From a checkpoint of a small transformer trained on Wikipedia.
Architecture: LayerNorm before each block, rotary positions, no biases in attention or MLP, untied embeddings, attention and MLP in parallel.
Training: a variant of Adam for these matrices, 82M tokens, 4983 steps.
Each number is 500 + 50 x the weight over its row's rms, rounded and kept within 0 to 999. Layers, rows and columns count from 0. Numbers have three digits each. The size before them is the row's rms in percent of the matrix's.

# q: layer 2 attention query, 64x64, rms 0.243, rows 0-63, columns 0-63
# k: layer 2 attention key, 64x64, rms 0.252, rows 0-63, columns 0-63
# v: layer 2 attention value, 64x64, rms 0.153, rows 0-35, columns 0-63
# o: layer 2 attention output (transposed), 64x64, rms 0.148, rows 0-35, columns 0-63
q0 081:499452467543466461513639513554458445595501436409442495540457532450471523519410495443562486508479542477532475449459522529530645472503508431525529443541528433542555427543479504511526442590500543
k0 077:471534431451497522567472528560425514520410459605526479583500527524533505536542511401577495481477586463433436544470452456464475606494495511566479535435408527533458597447546523535450489507540443
q1 084:544387452464492488423484484405544517520568613550564611532516527446463545515559474494494528542464479447468532461485427430458514508556516446518537477482380473491448511517506525580527578500596531
k1 076:457587493595522489510492504507442618457463421473427487555482407533535461543499429589542418532475569518463489546531479529511558555529618575525482503495577552465500515508514559444480433431468480
q2 083:385561556560452497540502529448519559435541529514426526473429504424490472395538643495425588469523452498508516536443592496520507405476543441500462544499470520504549547525487483497497479589508542
k2 074:449493463472463500524442529414515512516466605590404571556497495435502523523505596538528480503473464482432515463477393445481492563472536574466457515505407452500475478490547622469471518465597573
q3 103:476618448581511462571560543562520499487476504483482477463544476502474491628411401515563425521466501504509483404491459529512545435426570512553568446530509421473541402475517548476499456473553511
k3 097:460497533487516537463526479511452523528464453434582427519527525596524484552523585486449504504520597497456388509493591545498518538538450428560467590465462577504490496626438463456503397513444523
q4 130:508418565475453517462484511419483495485545492532510553550442498406496487364552601470419562414483448475566520551459613429509505522509517486495499507474541492566530580565509427525536549557446494
k4 062:433463442471477504497403547401573518504471577592431600490492455452461494538526555506492461516468517533394468454573447447510531535507575534422438441445476457467449485499545582527469459501586479
q5 085:470562507504554446523458540605526543543444528540474491490561496623483526563386368507570450513496482534478504442504445510531546507435558514464519492542521498408549442502461542518424497497616464
k5 141:539483513518549587480528448530418511536454430486569402506528529558520467482517511466486558520539567512509436529453580563462443490500410476581463593502517595488578536557420454463475417564426492
q6 097:543508496470445447496567563528528393456556430423472513515448542458471559453525504505506510434532504443542491512513543525528457528557523458609573465531501477626518459416516400554535464464396564
k6 148:495509497466434418523516528490581474484546581538429561506444429422463553519534506539465479475483457469464573497554427458536546533492593510430532417449452458471430522417624521523551552420534534
q7 164:498460523500447510466539518438495443515528479505487521574421484439498490391580593494408562371484472465541527555513625441491473541541486483526526486473528489602520567552527385525521519509459534
k7 097:454506483475468390520506546519602476517535589492454591498469450529467546559526511482550419468497504470438544470537453424556568559521595507437538445437433448456426412462548508539528533426549503
q8 080:511489466542420522482589511528472358438550444451527496510467529523483554442536526569459554434546502505528527628449532522510499546538523458544540467559534520557537532457526375473534486460384539
k8 212:483475509489396408475488562507569459496561553563451581516429448477430564452529494514480514415490458425516591521547488382510524555530558518438554469458484451506457508454568445554523591445516522
q9 196:509444511480455462487544572484541441517544472518484541559410453490455531414575559479421557374483455431538535564516598430499472565538523486521552488476516460568528529514531369546521559480446524
k9 085:437513481500474423554485545530598466549515614462452564477484461522458543579512489471566422473490526480436507459564447461568541553501588524470544468460407479490465414444567533562552525436582474
q10 102:504491514597548512514444435512453565545493527640480546550547471539507469548526465586500483575485514522450541470436415436393470480491481498447443519457458442420447574507474581463447529560538443
k10 095:517438523502474572419507485451470509502483427528595415510517524484513477411472483523437591488537489500609518525456542528424480438504454561470464521547596521512605605542441440487521490534402532
q11 098:540411394479582540536451469576440568562519483514544422602504491646467537561536540551464554504474490441450528499479487514494434476471467523473501587435526567467517473595482480512492527463437500
k11 087:453469527559514492523467594448555542428516434447507459480475479520517474324534443525465443519489433466499541516461525478504534474548546552461510531530633427523562422450457474488439569552535549
q12 081:511453468509508543590507492625528543506515464464425501410557439582444425527513520448497485489495471534458400463407537516591506528485488386528438487464530482566501517542558480626484456525481482
k12 079:528505506463614471471496399540573538482547561389482471522465575465539494477527489529433530435495477435489459505513491593508486520486497485546620501455338517524451472407524508464562490485525456
q13 082:572550472452482542529464482435500446506547477379477446472440542497520540472529504605487457497454434434561519483583467557467448551484451506556522528591474529458586496510486465467452522350431545
k13 081:500410498480588466482536489486482549476513508594501547514451428582436480473639466578567467507455459559457478525464499403579594416531593491509492509454534452543467439455496501515452496471503562
q14 092:477513411453581516600497482394501543522498505564443493576556438504529405579550500444505518515483520473459468486564409478505409482592533462527473535448458399543457534509531527538404503560482475
k14 088:556387507504470493444503463516474552536487461564497444522520533454568537439443525457344538532503450505512511510407522496475549466457532535445461453537524581484627591443550467537566492505561459
q15 081:502501527545502505530446445383483457467549453570477561496501558353508556495463576487484509578485457506581478390510424458494494495484451497461519499519437477540434584410508551562494576467569502
k15 081:544489375463539449440465509460496519483465517578502518432528515509492472527541466521462628508545536512485521565523527511480563450501518586469430434572540551451486666562526493476461404489468544
q16 089:495574564540463456447553531384491501509451477550500488562430498485564489533446466511527446466483457495520533540568511459401564503500476585459510514582573477448564517396348497489477539540449537
k16 082:425414533479465567481521459473447433542438471597614519464523436578475511498514485451577444448515590560526557476490531465540471479514467577495456466484508530516626406585494471542519511512482436
q17 076:529541499523484492444477537451543512404436528544503403444557498502519544496499516469526496516550481535545510536570555454463515552513433578396426532572535544315503546427546508448497566517532505
k17 073:421414476545543546495497531564343495535499487539508564511542518473481452454427468522598473429487548513476564517443560425569460460494430477510455535573499488502465527517473446605470587545529454
q18 077:563585539499459510516526520493434412527561471409486529383539425390517502492467538411497513523446485495568559487523485558472534453530524505498533446572480523500446595452582500380510511443547476
k18 070:511494480437518459416498465467522573439546474604471600534484570457462475568462493572438549541533534491472441469573486407412523515480522572506414417560463528402518568557502562541508477482514495
q19 102:430549488583419493463545510411459413463525537533454511450476503369522514531463583468507504574473460494571578515580508490498546417552440482406455497555505475440474582471477515420550526453493507
k19 095:482532497489513490407433514435488498486475495638566572453515551451482549501427477523508562487539521496466536500526483374403526482501555610447496488530562549431498610584517514488426474529501455
q20 106:590499464418488513410472498452492421509486413384472467427561520463539537484495513388494518458541554537582503504592573584458609516518495529532543437519514502517447540480552424491540479458498485
k20 101:472503471495431406503546487527440492444545551544454652514420498431493437607488531503504452488459527478448521471569484462562560555484551457513514453585387483455458470456532533591468492492549531
q21 090:582462451511512526522486507602454427584569422438466524434468529573446533432443564573500490468427468524555474419429528551526524522406556532546497462503566566509549522512428499520575493455487440
k21 094:468595504453562463520452467481597506426521565430512494452447506516471463506641466603492498508506512484513403506550460548538471504573591490539568474493387447518477438460481528446482415521473489
q22 099:467475564647539490515465473515487538482503561617473523526530439532503440537566482571539444576462448504469559515469413439479449481541474498427434541521454490400478539477512572442456558535523414
k22 094:542452512502542594480507481470515541579500428524622410509500555521496508435458488511460575500500507516560480549432539493383437400481471546454469535489576524499575609538448464453512509550416488
q23 086:442489468368479533433464485524542525490550551474589510492466609444416560424479538476410507543565587501490435523473518512458483433512491509512537478421521562553470533583528508478553470467506616
k23 090:548553437481414445525427591461521438427509537435420533448504498473531481577421514466570553539551387486455515472507514456499583567498514502518524471515583411506402523552545494512417488450515508
q24 095:470457456472455483438512534552537426542460521457555499431448476520440483389422542538455473474453505532561515545456541502527585412417600655484525491483599564478508544514504489490501485476554489
k24 085:457606475505487458545481526530516431494545536423508506489462533581465576559526548468585463486515454457490434448546520454460432593551567488506511504567456399498425426579476537462563492543405443
q25 082:502590538563506469616523542516535486500545483586452513478448530515508432477521455529592495525413455490482530472429406454504444512514573424510481500529448431524474510377422548566485528576417488
k25 078:539484457475536568481468457513565517569488518494555407481499490569478577532501481546405523521514560568515428499439516587506411434471468540517471489432518606506604597452564473415546478542541469
q26 089:377538465531440430478612555492569439458433528529407459431479469436518473453502513439538478521503490533552516601504578472569573423516550500467460463573579513498550513452563516468521465463484477
k26 091:505510559451539533487497456555469453643486541527530512450485550571492574572368539459469488415502521485466463466513470438454431571470542541502529548489408495449426524523503534480522547576502389
q27 094:387427495597518495547550494563516585513483570619475520525455534540429445542460561572489508513476477530505488528422508425472442462450503499445381516490573482431547539581457556523472485535512502
k27 091:500564517502553548449419507433512480491450520468583390447530584546541533403485445502530513462559488491576487486437530543465435501528479530448578557464573516562486511547461451446531495595429395
q28 094:462528448385444529475523502440498485550518392464455453449452545446512537503536574403472558512505479493538430513639597538497521531527536518490485500535548557526511474542480465543580418454431579
k28 089:448489528490534455488539517492486419399474633558439601468470480485553485525509496517515471468455514530448537442538487474571613544508540484527538549488438464462519471500583533518384497464638474
q29 088:508451494517544521433509479517482575440413554532536469558487465519521529600545498534478471450547521496500501542455632461589487450502365585473450519458536499603448412599535495493525481529499470
k29 084:523423503470569526511496520455461466570484417521515530458535466472573478378445552459549464482508463449485584578573518568416546538566467482454530563498499456530427411447465534470513560479386469
q30 080:582430436525502523484488485558529427441487445496615456524473467548456438605441467501539464537496431470536500546440578550544454560515405566390492553486514493461487560469567469502477518551474416
k30 081:403392476519494516561430469539533611615574487436496573509532526504512455359542510447530468430454498494425543517529514491470556450511484461490578504445537478459458491515516466559572533519558479
q31 104:591473439437543531432465477554559495479487502438452520455525518518516511461521458454516446462601547499492433475455534507602516458552468546617562417443484472630493444562585469533502452456531488
k31 098:591485488421482452575568490526522485563555523422477496508459455492506506582490558490465527513445428472446516511558475576509541554522576428514572484505391467491397478376534533523555486460407527
v0 077:525548503537433518530455529508464442490494541476638533414510503524511481536488453330492515508469397485521521511556431502461559495517598518561522557466588515460552513545481457550441457530591488
o0 064:476591543498499555509476548448416549562520472540465529559504523515449472522530518361455532472490482391481487577504482465477593547489557431476530476485585426494525508498513357467523507573578524
v1 091:476404584457540518553598502491502504526520457432535501436500544509453452527480511549557481526593598542467484461528528487438463464598414464518539453504572442595481458619449500489417518524465521
o1 100:479447525495527435469519498462479502379483524547483566546607381543505455518594420487554496478497369475464532438562472480514482479514481516488516530517472487651481451466485589572493530498484513
v2 077:542490492439530501491342541538456412527514497536520523601504509373512504537494409530518517504577558526510528480506512482526372521489553504508558499547502544454515393498476514493497483378458562
o2 057:500469553432574455540478540491494533465571441486424523536542503454488620417486386527539568557427557447490518536541490580541375453483454484630525495515460472461557488514497521523477519487454494
v3 072:547507415540466498522535502435517526465416437528558523521549524471544518493607572572610491527567445500538511549401543437463531454520423448419536497478505410599444449549489467448510501546488538
o3 060:567439434488490460423430515486505512440508529541464607517588471550567447564478494589498490347506411587510410490465507458526511500501519528478464505507563492552492493429491485452585414514474488
v4 091:482481552452521479462508438481511520509548486457611505409554613437430496469455506451585387535575569535535472418560508522497450407599501481465505442539566509566531536489514510531525483526463561
o4 113:461473448492558515565498440498466517406504515542475564564581429525512492515551413461558442497483447445477537427547452496493499476562530431443517481517499445640463409511528597578416515549510527
v5 094:447503631509471474475562554481525541427554489412555472516469542448481461531477561552479503561555562490482462508479479531576422456532569534490509500544444556406585434440565504493438529532557606
o5 089:445537550551564523536575525597538454416535451509437378470397475483459508480585447517530441522554543473505530446520483531449494388565493453498510435534496493515488514452561619426487480494480517
v6 086:526532430362530475419482569531505464532552566458579489431471515450508501525515458450544562499574535462456534555492470560516382457604539463504530464502457493510610577528488489446425479545520496
o6 086:412564549476529458497539521394480503496449488482470552533498398454498541467564375459526489512514460597550548540556479499486524427575475518502610505493561451543517384431497461484476555533481565
v7 106:487576485428499448455545546439445550525518600457503484438447434489500465512504522429546536523435563447482515481593475477545440515535496525587454468548424581445593538455462501479608500579575486
o7 100:407567495476458504520537530432560482625524463506532442487434519387434524477502540474520517492518517547497556411537562490433564468483528470503573492503538527363573532517484555440548550582468547
v8 088:524447518460525475480509528463444453533450463554502501575535564556499510485479590406486481491580502548534485481548579478371468482602480523463523485518571457599414600555522465505457432557431476
o8 107:498478470458517468497436487478501547499463565516504681548641401540524481540493458485545423421489474510488473429542530502538503553514509515486506519510512462638446472499505373512471519476477493
v9 081:508456493568492588523563556456496474426519439392538503451522477522511460532462532655581561491548584488463544472489507496559422532429434568553561466461541478521464499492486474482508528404560447
o9 070:429483545543481504413512536541517499533533497457486474527598527489508438453553447584440556451533486504422548528505579492548393604548428539572474531473395514476564625473508454528510469471502484
v10 078:478601548391566482529436520492523530597548531469495495537513464469483494541556399602486511508549533483505450494592482452437467502488414574493410561532533496482520503417475496549458475476372476
o10 064:437499508458506548512442489509509506536539472495490522470554491462526506470438442480662547517481504546436508428545364489540495543494451553521451520450478511562400537497550623507512551511389430
v11 066:481557480406424451519495445492539547555528537450424486438488551463491513486575611478416468488453509498543494549540507499411576450512501413455430514606453536520571478544559521510494437526396542
o11 073:494481433479458471536504485522519526434446467585547505423507449522535453517476587490526450429495499476516470434467487474586552434474576441353490448566531509472406413525578563486565529541559466
v12 102:486510504425520521519489578448479513537541476500583521463552555494490500487401539428570524528554515482448488472575496513520399440637487540555480452526564465530557620511526441568451464562414480
o12 112:413504486476520460530500522477472489513498537499473626570607375489534449536528367451539480436464466498514512471570494494507530539576492485514548547535528425605418476477543446506471480530424562
v13 094:488399601488543472505461441538569481552512396546479559531512537558502516471428476394551425550504488542553491546460527507442577488503479523456440535529643491509441488461494491542410479494415478
o13 090:549436463500525521511459420506416525367505511502518586509526445622583483544497464464561491584490440486511474476487391506536573493464526437493459549509443465618458463582479487520437472498490492
v14 108:503600526445478519479414533469472495564534491514559491544550544442476475506469458361560589493578485515564488482487490499554482490596498531543477510536548438568580568505511466566459456611405489
o14 112:439513499447486430528479561455457486513532515483431628551611431507529460516502389448570535426469494540507461481554444509539538466504535485496526508502546444619408498449547412518496505523429563
v15 066:569506482453512476484487494429499482490446494402426464573479520510466530521589468405460523484572608494559498578509557474422459491443421427499456497498588482546397508574451524535571538544439507
o15 044:526497585420497563419464463584553522456441536458482536446525446538495487487546469459523515526510492557526433465456547463534516413437518494364471451477499558501522558481448635547596532442489455
v16 096:521535495542479467502651566500458507486517462492420516461480464536527537503389535401488491476459519461375567495599505484502442464478569527534482467496481543458621488562462504525561435522530573
o16 098:445546553493480503533548585543519495567503456436570420475398456481508483542477533485453468413519527388508525484519593466486499497508512420575567517581501566391543523504471440419562432507482545
v17 075:498579557348525449539551512486516418454513641518543488512456488458510476500474435463564555529532513524562556475488509470444432492553435488479433604534381454461549499506494483462437469486500509
o17 068:483523543410481424484483482414518488510425492501452583473438468530467549498527436503632537483526514583507529414571411509489527448490530625579536476496482521529531405458571510504462552521428500
v18 112:552488416580474501513460515505479463419467394542444490566507407526562457565539493572527570465432360489437537563490524492499496579478559555461464567514547456445430568541510464545489505502464489
o18 129:507541570500495485411503569482515529572535498431532497488467543478557486510448538526465529472506550514559440591465524504508544565477479567558440504488508528376531589442463332437545432483437472
v19 076:480397385494500501505357438567511430459510564442484541485428546550512503468527476500406467493485524528567543516520541533510579507474612466427454487546524540423544525497533525451422520427496489
o19 072:555569526537506465515528433443465543412431543550494438477427528488504577462509517536476526621487575489551568577452535541525546461512503486405500483535505439407513389569484455568442551521540477
v20 074:481395587593526503584522464486515461446507531505423454565470548558489526472485546575439489457462575573526553525499524468529525533445577430493480503543454414570416458605456556434540512476490507
o20 062:589385488482449456475522499565497488420490505502557443422479531556509546514534586561470501497530502418514527478442586540553454443414508593468455486553396533482505453510484549538553524424584452
v21 114:482546485455492484479570545461495518492536513515487426488484480494492490483463561475534617518582578462418467480528527528527372432548510470551515435535388474512654541592497453479498490549477572
o21 120:386521552473475436512580590522576433526514518460485519510493436473472431531528409518503461426514505548517503475586584471506451432538499508515596498546518513547450436397554461441557478500427579
v22 102:481487438408535509479551420514516486520522612449566501424424513531459495481508484497562527553538660535515495470532421452554463481593377569520458483536531486469507570565548531476488500539493505
o22 128:439470490496496492492490398439476560502482577562535566579516536417468533461548466494478479562515487582434583454548511484425490500548499512414497553460500470503436449600496602582407566545528471
v23 065:518510466666462474502543519512497541477454428455458532504484525537518486484545560605432481479440489492518476450472436490542527554375509562543517552523547496365409543496564513461501486487418532
o23 072:529521491534466518474517518626492504552539479507556410511442565513515483451428639558472516500535561429462458522404531476477507574525490435495374481483470542399527589531515496460541444498509458
v24 101:430442482567587518585521468529512516476481481491462525524470504529471495477534478556438448499399529494376460437499534459554514496443470591540436383448500573421488382510505524488456547505586513
o24 109:529479571548507517518500452550506442494536543482547338488407559467468511507510525534463503587465505438485570481452539515455460500485460520517505565484488527454501581546391686495478471471487495
v25 100:492453482490531514490317448472497451505468559481559543542506592538491535428486557533507406475503493581571446541515489493514524535547503513466541466461505419574376524529547534513446454441496418
o25 117:578415380506539533483389411507460538477531567550490589543571552504507538482505482512492461505488510475461518466462508535532494529546471512445454515467560427583426459592526510547416595468562448
v26 113:439506501536500490483608479533521592539530509511417476460438488525487506528460439438456511514477586460460452497528462492656523516451534535540487430473460598392591480468491519471575517524603503
o26 113:430533517553489554558543512491527452543538508464539348470365566438443536476491542510426476610529568505443581482510506498439489466492504446482514485478517537438533564553441600476477487497537559
v27 080:569527478547488543501456576536520483468534421452553475412505459551479435495495493535576559515584531466458469522454420502560515488499464508563501535424534472450684517383481490540468471489492572
o27 057:369554511532481557447559524508444497533559487422424531540498475470471425466519402531508538513543515500472464586598541483443506542555449407562504485475437470542401545482547471458594455552485500
v28 095:510639487537423457546584535528461540515528529550473476469533474542474452484503493554498610501473540476405485498539475490606454492480532505507454492515430541396621585550471485511586459545474549
o28 098:358589574475431475532573646444521459557510475463516466473404507451479448496465540474534492490487585465512493556537493464486541495491506499522533465531521536421508505433470489439581421549437557
v29 081:441473592398555531551571478561537573575508477497511501551548556496400504530483475492487470559586602497415418460543511488458512473554420546528496423515582505577528494451490492500485424483457552
o29 097:423464473513520478548481459485484521436478545497482566539593409499468489513526407486543454559464473477446543442597437474502462513528474465537552495503481470663403520519472628568440526517496517
v30 124:476503401524518540546462540468461566573501468499519531482505511560482486540408520388555468474419546458404509546652504481517492503541518502520448435484555510517508543609507492603587454523477542
o30 114:422499478476477484498455490452491542568554533488550545562523483434524463578485457434408461457436537363430562529524579458540547609517520437501531552564545475442453535553427450534525483515509567
v31 089:520452564524471529520545520499541463497476353495498483504537539468492510547444528475414467498573540453530492502504565519365549524431465446456608492449564520626425429418516519505488488454479532
o31 078:558427478526526536486484511631510498457469475491479540480605408611497478524503516503451458402479495442458475511482488465540409543494468419503511433477434520609512578481539463505561456415574473
q32 112:528422546525429488517456512485487465588568505458496540491463468417474538460422617513501536488510504427518554554490526453552504487540458340456521543464487474481508515508425465545647581489505527
k32 089:448540481533492419471505577503557591434458552487468482469539502616523464486478572567584413520483511534548523418514508484566546501435527538590487467477472400515566399494504477428568490430507516
q33 110:519544478499512519639389524402525512526449506495523422464504412463500572480474475540546569529503464458480553631451511446530461497457493514486509570510551550503406428474467482564531554512416548
k33 126:550441516484486466459530503474436489475519469504480553613474445450486541455484589574523528415450495466465566507506537483533513544571440398509486416552421470614570508529499415438494553546597502
q34 127:560402474496443541437463542452493493551535513477494510509420531400436580420487644435453587431530515460536571559537577476466468543453509514426539524495496538494510569485510432511566539473499523
k34 118:479489468543462422496561546548564506484550540511485592569420411496428525458441581581492493463447446419479554471434502401559536525501506493529520384500514434550536465533516447508527580465551556
q35 094:554504514521519506607455511441477569528446492505536469418483392542501504455518507495503534494438454471420554598495505444550529519460537458388476602552394416422547505516496494574564558490499523
k35 083:491467473507470474484524513433517418575531466516484521546373486415471530439546553528477553383503453446519520511468501457477492639569512520486556501465551481564455620565477406522506534542452492
q36 100:556466500514568561577473456448406602496424453533511454535523455503571453511439519455540541535503451489463471500466505516576545485443477411442440544620516471467559556514422568499542535558451423
k36 127:550545480473567607523440457446417539514449395470477464458570526472556435536532501405503544555518524600502419540603537590460537502474469540495451497523503545497443529468490555533463444509486412
q37 128:445572552508492443444510422564520463449497537558530513496565509565533438573513415567546401586485546542475470389422406484518536460551501486543488469457485459534493470600526546461455450535565507
k37 088:533500471462565550556499465497429587536487455421516460443592534527569441520462470452485499510501562570499475522606531646448455481507455474489448535566509573483490486396503577529471467520490407
q38 075:543428527497500507600489487566453550553462463529516459503533467546513491490364551468536509485460412471487483531467534429520511461431428361436486542522484478441619510593412525528526538525494487
k38 145:553509456467572583507463432495459570501458440450478450480590537534559461522560432465499509598513546593490423511543472629502529446480491542534412531579490558469461484454479584490463437507492447
q39 107:470593572507537446484488463598496573496498520510556499504569527571542490547440445455569421596451476514498486358447414499457596462526526537553458496474536493520480468531468565455447476574523453
k39 051:517441503434534537475451441500473518429507481447518457477583564553548408517557403513469556529550507615457469452575498621437489469539455440523473487568469571501537484442503522464455418536497425
q40 182:493538535514571520527498416516465561483476496465515484497576531513564426565470474475533442608490529558448422392441410544511563440439494473551426484525490535459489467518444613445460434548563451
k40 045:545490501421539537506518487420467552454485475472464483477536520513526406461603474460407598479504508543466501506672559642451465491561448501528458495555513543500518489437506481494454474499511425
q41 074:508527513575504490418529503490569474473433436516470490428512592508534464512593449624444454529525528587500500425420479528493425544538498612584525500485492477506444504468533472466429412457579506
k41 283:500453506498430424446531566501556431503556535531517539547409428498432560432511525507505524401501458382511578524488530387522519548551540503473584474487520448537526529514519406534542606481509544
q42 089:653470580364501500475524490549491495534480546473582502553526491570493513516427466554557496439504484450527421496489464486524493558485384514539495476563489523509529423515474495551509537469539357
k42 086:471484436550515556368474494502570605485514473434475502410468513606501473450531516482495528525568532484459470539532493504573579490486508514540445556510460463501368497500475457541586403435467565
q43 091:482534483553564507595444494489496565549519510514538529508426410506451512471432506563591524466543502397530452474489450432515516453471549512603597423538470518526482392440402513501533533513481418
k43 087:478537476484436565416517515520599510537460542452542455477552539632476439501551458461432444556539504563513431493549488593438447526477419478488421582428569527487487464411526500541537475448476512
q44 093:490467528456511561525528524549419580495409432549512500452584545580536467489440457447471514484432429542594448613479541464480570568438520553405509487537477523534527553492402496534479493547477446
k44 087:580440369490515500586493486451493529500481450490442477514446414495464509446536563531479568488527444461450436483549564444568482557452467549590428450565578453527423511442477532582488505574501515
q45 091:400480384541508496504596528482487484465476518458443486466473519419495569530497484481487525534636496569604472469539524562409547480517451470504428562511561452519503475523581468425450481539464586
k45 085:488512538537420551516461519462497483368459440562505576577503443482520447575406469512543545507462530461421488531415476461535514500479476579443547388541462531495589575516482542468459518535582461
q46 087:562474537457418565362546415476517535458493473596481520513527511468505469558483445515399455549463519559531608507446497509492542534518531498458464483490591438530519617534573505448556455440488505
k46 081:582399543515633464525541528509462454580554465540469480452463501396508469506470481493631488443510499543485523484601509444464450491601492438534531503512486464473507607540433497498559501560482472
q47 081:434496570589518475504492526406548488461566445517509482464516429587575456476474461427600502435515470537563453542448540547560516510501610469415577434534475536524487506428494485570478485593518476
k47 079:481492399434562508552526494516373440508440473486501508506524474503444478515599637513452532527490543427431480533537533476528473584480582602585505479475445521542458405528499483502554498547533478
q48 085:651486514438452477519501512586532510589482478501439513547536529537488582496467590566564445532466518469489474446555437473513398469500407452584478487539470470559519393522502463563524494433517476
k48 082:483486523523501507381448439534579616526548565423533510413473532625505537499512413474520479510579539500523482528489468562578557439465481459438432574496448547477503533447455496440540455513457537
q49 093:581466505513510502531500502494493552513525482506408433572484438441522586444603466543586475432454441529482520555449475466477519445468574443499522543467587564472526382475591536517432524508425435
k49 097:556479491465513471489560484518464575607490391530521567447585522644504481499482521413436499532415477448525432506480482456516467521446547584546441520515458440565476514460516493435572492518465580
q50 104:531487555333481463451536522580500504494495586505440515495511510520462596486502429468558489513508486551463488481589430514415552558552499574439435445537520502512476422459587485517437470520536410
k50 093:488437516564543551486462440457545526441539543513529563468433588618555478506438544498502517487544538513434393468420517468552410489415484519542490521529426454505498532516477485417512399561429550
q51 105:586497544533490489557421398533568535595517446548467490509551516544507412492456514519522454502437487440535486543502493513586418488500486346411514439532492436439587564454512493537530509493500447
k51 097:558412488371592508510550484525412516574485531412509524492551496485465588486572452549457505514558532516478534523562556563512535471484453576542443586441436618523435508470478453474516465515496511
q52 085:425498362438500538543489492593550472479484573516493498513550532608440559486478469447429497563547492578482473507592499554516484560448490475467398474492514477474481535415550462453475528388546528
k52 092:455501595513431544557450547483496429374530512521435526482536547428487533469424491555546545512519548499480470490373522522529409409473394490447540502540425466444587502497511514537437499544522493
q53 095:442560452564489547452491496437520460455543532436588543478467444418502461492514508531548472483478428485443573545508456532606580475574528498523469472396559536463446539482483510468575456599458607
k53 088:421462563462536428566525536513442481538510481531478465616478587414524522559568504463497481577559506555542590502522475505389434497588497502507548463451505466496571491493569485522479474401408485
q54 088:509415549495493548529450530580449487557443530510580410452578538644554526521502522569466544470486487508484498614486523540479434569469492539428510568492479570490520529564453468457474496439403468
k54 088:539558420491551426593501525459483589449444463477409510532463441505485527441535541502441503507461419494467476496485536495612496502411525563578503437604470429502544469541495501598481547498588523
q55 076:470511486524498487499523477463508503474544580486516415437388397414501521527512450602558525528599500396497499452597505504479535463565431505512471473540507585523498450526554511432472584476423569
k55 075:474552544512526572446475606472513599513491458486520538628583581541500493547470508402543420477421545522465521536466447551436504481461497520449470522464535544468621472543487505544469471403528525
q56 106:459576489557464485468574533418567515408510462441468550522453511413518518472529520483553434503501487520537438457503516507598629462523509480577497412472530434574455457467543495542582502605489554
k56 091:465418509440463528465407405514489395557541504533524513491481527440506490604551549462544506579517623450457542524561427479476491530600489489414514517427487523525480558482568515495546424450521530
q57 098:569437551544541503560513508634518511531483536478529506526543576608501499503386510502527516426509496454433466489452473526451479511408482368475531503579458514424587482541472471492455517465555429
k57 083:468536445492506496437459515449525483366466514538517481461532442521505515500618484532381545542511490541498499513538562546644485491493543601507435565524409544498452450472410455552512502545523534
q58 100:679482461443514506447446498561501553526538474444476537528551455575439564427458445473550473529500509502456485463504443514565443487486441398526450577531525538475555519386480489533521508491407511
k58 091:509425505531483502464516448528510591408571428463466558473646530477494494487445468497422558552578520447555467500544527574498531480437517504470528444487386524399526569453462492533533465421510496
q59 105:505535466462488497494509565449439593496463428505405571555483467445469520507503466372541479513465471525595478501517487447553616515499518549536523449511565403592478486444481556549561504577459431
k59 090:611407429546469566454496403520541480560501485505479513421478513554487474455488519533525526516513512499503469483586480428437508597456434452486441472498540518518400646419535494437535446465475479
q60 090:468503510480508560443431499494548499575455508411541576474499536462489512519488540568454436477546489497567431480556440500568598542504421522590522408395522469563434445593473468505575445507524449
k60 089:476464546515472471508456457476564469407484568458480445454385534547499478581494463520567490570678558527475492514562448507515516437592407493462458485463496445542462569507543470492558505462493517
q61 091:577463515469480517450467426551528470570480547568534426488548470588509435560535500512444489504459493480445511519461468489462408559508445505454472578503542537424543624545484478472414500390598454
k61 068:524488565497597520483500604465480571498529414479474494449502507466506554433472459502561474435570465562472527476496568481489505416499596511604590512587511468481510355524465461484523575546488471
q62 103:515492546465447511484386490561492475605472539546551460438527499528463472519483590612425466530501497454499544485511470454524351540516414619508465526442456563513510531579459476510519485455545511
k62 091:496509511501517477507524515525596583503516562390515461489424536527524562456514394512574419489609447593472499488466484548447580423482500422533493486535548460432546437527490513535544565429446454
q63 085:487555383495495496533589433528514538450554490563478527539473507504452519478582426517470552578441487496421557449479458476497519469480486459567449592535525520413514523359493523423434535410517503
k63 084:492524579468417518483478585544508452506564474554523521489575573438492495406404402433522513442463479560581528495435534499433417464515478405445578543471572537478535492420475520532461490514474533
v32 131:562523484541522498564496506480502579609534419433516460509486509622512514515514425431557510497537488512394542514374505493431521488533524411365511454498573432501534529465485491554509510494532556
o32 112:558472484469531543503453537554524461554524467555467542545518521472544426491475469497427546359433550441396532613407555514536479557555557438474436535521544471548535406473498440549483518470527494
v33 086:421518642570501478480481553533523569569443489497483495475556528483515517500488483470499463476445473478509544521596492484466473522441535423494571538484588529439512511544456508388495528397620401
o33 080:503522537466428599485408583522517512464481446487486528450529576521529520495451609500510482487446548402471462461469483487504444570473547482478426485479513520472625563553468471457576416486621463
v34 129:539465533498479475482581548513378508472496432458548465476558465463563467476557438497512517482441428537551523602482565523507549481566450475471578507616499508460492563472452474605480582560490402
o34 140:548506494388511466475449574466557444573548444435487482482530531495514486523573415525470555471483551498532474542472523551474476512566510616613509489507552518530472418386526510459546426476386483
v35 076:426525503599461493536504448482496555534512454425510455496500491482484491506576520479482513519563554494500530464458395494523467485528417453435453473576530451565504470558348496535494545628504621
o35 056:449397482401534550463498468472552441431459437554494508497541404456457465522586508404529440516492432552489520543484507555504469534473560460469531519555457553619435508431492608546533511533488541